{
  "n_kv_head": 2,
  "head_dim": 64,
  "grad_clip": 2.0
}
Each number is 500 + 50 x the weight over its row's rms, rounded and kept within 0 to 999. Layers, rows and columns count from 0. Numbers have three digits each. The size before them is the row's rms in percent of the matrix's.

# layer 6 attention output (transposed), 128x160, rms 0.151, rows 55-63, columns 0-79
110:411576520454521606449555560487480465576501468491579476427585504434573538407470510485486477500601419494554442512524496578517455470521425396455544502536448566516485603465503500552524528512512466508487497521624460497494504501528514442524453426
098:451407474530469565490465460388555479468566542537444447438520499481481548587432542514445457574508452549443543456510560508553484510455389538527499494559539597500527514564510569487533510605485463491427484415492539397510521515484521497513562464
096:508433444396514431521470512473461471522441520501580541589543568545487547557444634543381569530567559526511414487535492490466475453547520517512453501520486498497581489544436468575588527475467532497480424520465544499525457518527495512482522473
101:590379483527542456483611503519426442552545570499450501477535453532495486467510554500444488460431493555507482495629456552476628477479497501524521500507453497508565453504543449433438531544444495570370461515365393543550522537489507570536522431
105:430575477304465447484504537558538430542525426552490575455475463527472616451435473555470560643482487464482525484509571596451570493463526442514590571505455451477551491471487472488572497470442537562388470425445489532577499457500520477511454480
098:422459466556452502478534552520510512492571494527416464466556445493460492492543555486490539520525543444511486472445483525522559470586511511486510397533495487544483475390481547573523459518627471548554542563576454424434450458438526389488432564
131:389545543600523411512615577545474491460475616471540487475544580497563462471524437501546466472499511568545528524521492498509541482536471508479557506533482466548422400471472498509467453503528437497457571512497486486346477440493542514511505508
112:516595495419508521543474565482559623500502453512521518498580497515540486604433415463487512545519606552511458432593424540529518477492472519458399425517439478481542555413579546491443378491559543479471567604473446548554448543452503417503470523
113:474456410488538469556485498501591507490482406474532508514447432499572479660454476503541594571490509557556479480467547525504524443526520505529421528557547475518500483471536488518467511547439463550393436448529323526533517485446538459473465471
# layer 6 attention value, 128x160, rms 0.16, rows 56-63, columns 0-79
107:464490487474456518536619447535402536511543502459492516495532439530521475523490501503621403533493424505593474471425612577618490523391565505498492493546510546434465514460494542516574522503397402486471384551452491475497494478428600552500480467
099:572454514472544461443547407505413448482486545473512434517572480531479486456554508506425478460438476471508528500508484515575505481413504479554461498522514530533524434452486417583489518530482496489513355495470475506496453482513603484448519481
112:513429510474479459463510505572536387401494531408503495484507552552500583511530501497463545433500472423491512559545490510445522478449513497460556489446538430561511554540508440536499482479444610514508440636475459499535478489508437470443450541
109:490497539482477548483498498522487391388559529440503631466476535553487514504563498522380490524540449444503516501566513518604481443427553519507412494498386587531503509524469360542481613532372458509497441520549398498496437484494496526466578547
106:423505528496549469533597486517523573472443503502486542520425384444496486479572506489527533504538596566382501483455528460501497477538602494507475507487500641548489594456494546425488466514493451531505539443501481509536499578548500485552457397
147:447507453510507524517505440544606535484420512532487439500413562464472601458575500506552514484557537468497462528519493490564540447505513480448576486526479486589497528483508587506514493453454432496506599492467506577579500531490456514618406484
118:529538514507579440454450497529494613526470521459510440477576487567448506528494487508467536513556588530535535520512381540467506490469562489544472483449571530502573499471507429446449497458402473521497492504595586476475455477574496517495529476
126:473480561508581466397406465515470490432496504474504513478451548501488512514563477518481534398521520466466489574362526564562504549485534478505565506473440572540470467508509488407479582509576527523481508498518461463486483458605472414456493535
# layer 6 attention query, 128x160, rms 0.153, rows 64-72, columns 0-79
075:464536524587565524521487465511539522520542539402505520512530510373581426589556513472493585435434473494538489420409546594619477493477547462484482432501500577521480474559450532500507423507531450494547459508433498437458491448438561476488467477
055:523462462421456444484479542476549541525509457436494522486389538592383458369525515539438548572464475460504555539534514462561535447539436498518528527439491432346493457505509491445516487492511456425507495505465471480450568570539616467492506577
057:469489457571517556498608414526501536505554572483506509528558526453513560558521493498452467475604507520430433469462471625520459406547478480518395467456569527522575584577532499612480500525507418557512571522469477540481498475441474601494451436
071:417445461569555558553546529535534528474571539505511474506600428473539481532525503503470543528450423495484560503381486566560497536489579492496539447518519548568508545509508469478491468494424518566508554494496450496456459437436462462465497450
064:560506527536508511568547420467536471453508513580512451520509543495548551513564520436495509487420586579520544481502537573573478504576518572556472498521504586505436508542555451488473475574491536520523500412578595482521497465368514521428582472
060:510574552482512472492554511482563484413516482615515474465446482570505448422505482488563511478479520595500480480564494465459476606560493462480532505598468388423516532451438507399504511515527525488473492510555487532396532542487555441485491471
062:475509663451475446464521528538542514568508436494469508604491518490530544611515498495573482608432434500471447562553508459458492506461542498497506543454537584538553411601511537555403432476582469476478470497510622504514530459491520445536466446
079:499524548566521491470525458456523451479511528464502404585452537491495568459603500504463458515465495534553528550590455540476502464503529545512444518539487605513515534555499488490540527521464524564494574511480503495474500408450412652433537487
081:497510497465445516501511475498474488614532553514520511514489501547549589481409479523496541550535508494513440414519448469502542565538471465518506477545459385498503517507514565559515509470535435429499469474488534447567503528572449397505381459
# layer 6 attention key, 128x160, rms 0.15, rows 64-72, columns 0-79
074:499443575475582502505583492598481535506512454484495429470490485379485539455472521439412574417352456530524589555459537534572528448464569501607529432434528466592474470451490428410590438482501431537512522464493462521482520565447445478472437496
053:526503629502501463451528486446566480433494489519482529517635476530515510516490508534570464451540516491422484481430564484366503460473462549446515504481427599463500627473562537498474489545515589543463503525522504560573569553461491493472569425
048:519488525514528482487388562530504570491526545578528568481430563520451419515487487543507463511509491514503520512433467446477492571466540502460528518478465457482475442551461605540421490560492513476502468513460543466459466472511436513592485378
063:467550553643511546423584451513459511492495406422498468465476490443514512530448531497486547425391460526528569523568524537561484496477511490550484466520484407595466552485531566438570447431447425536519459461432550487490488523498497458523455499
063:458508530499525346506566414530521417515578430395501529549460533482502489497458518495487411448422344473568439461526532570461515468465506433489500471445409501494454370543450479498498398452507565484470495539456565481409482500478422431527428539
062:414481492424429452556516589525493389484443447394491387498533477564541535471483542483583428492429522480410462496488523459432462416477465453445496499423597560491562483494557446554467456512503523526485534485493514518551493472417460524442514543
058:504472487530555480537488585457564525539465557555498416503552482430543463455505468531491459448535631457535468570473481539535539565490517474490511507430421436427523606475503531489562660483487511541495431589535363438415413470487477452480463477
069:454481548440452444587544435472550437600469396475482495491412411572491456508444515477584510614446458390498513465465441472518501360506367573420505511414457535520495545611518483503496418464539501477503440465464570501488534509564508441457459468
070:563466476481429553484402547596455548489518534541529526457496502461498439546592486525410549484618613479499431506552608451537472578542562483409465545539491453541502477472435562430551545524533466457504497497485504557459423462474532503569477433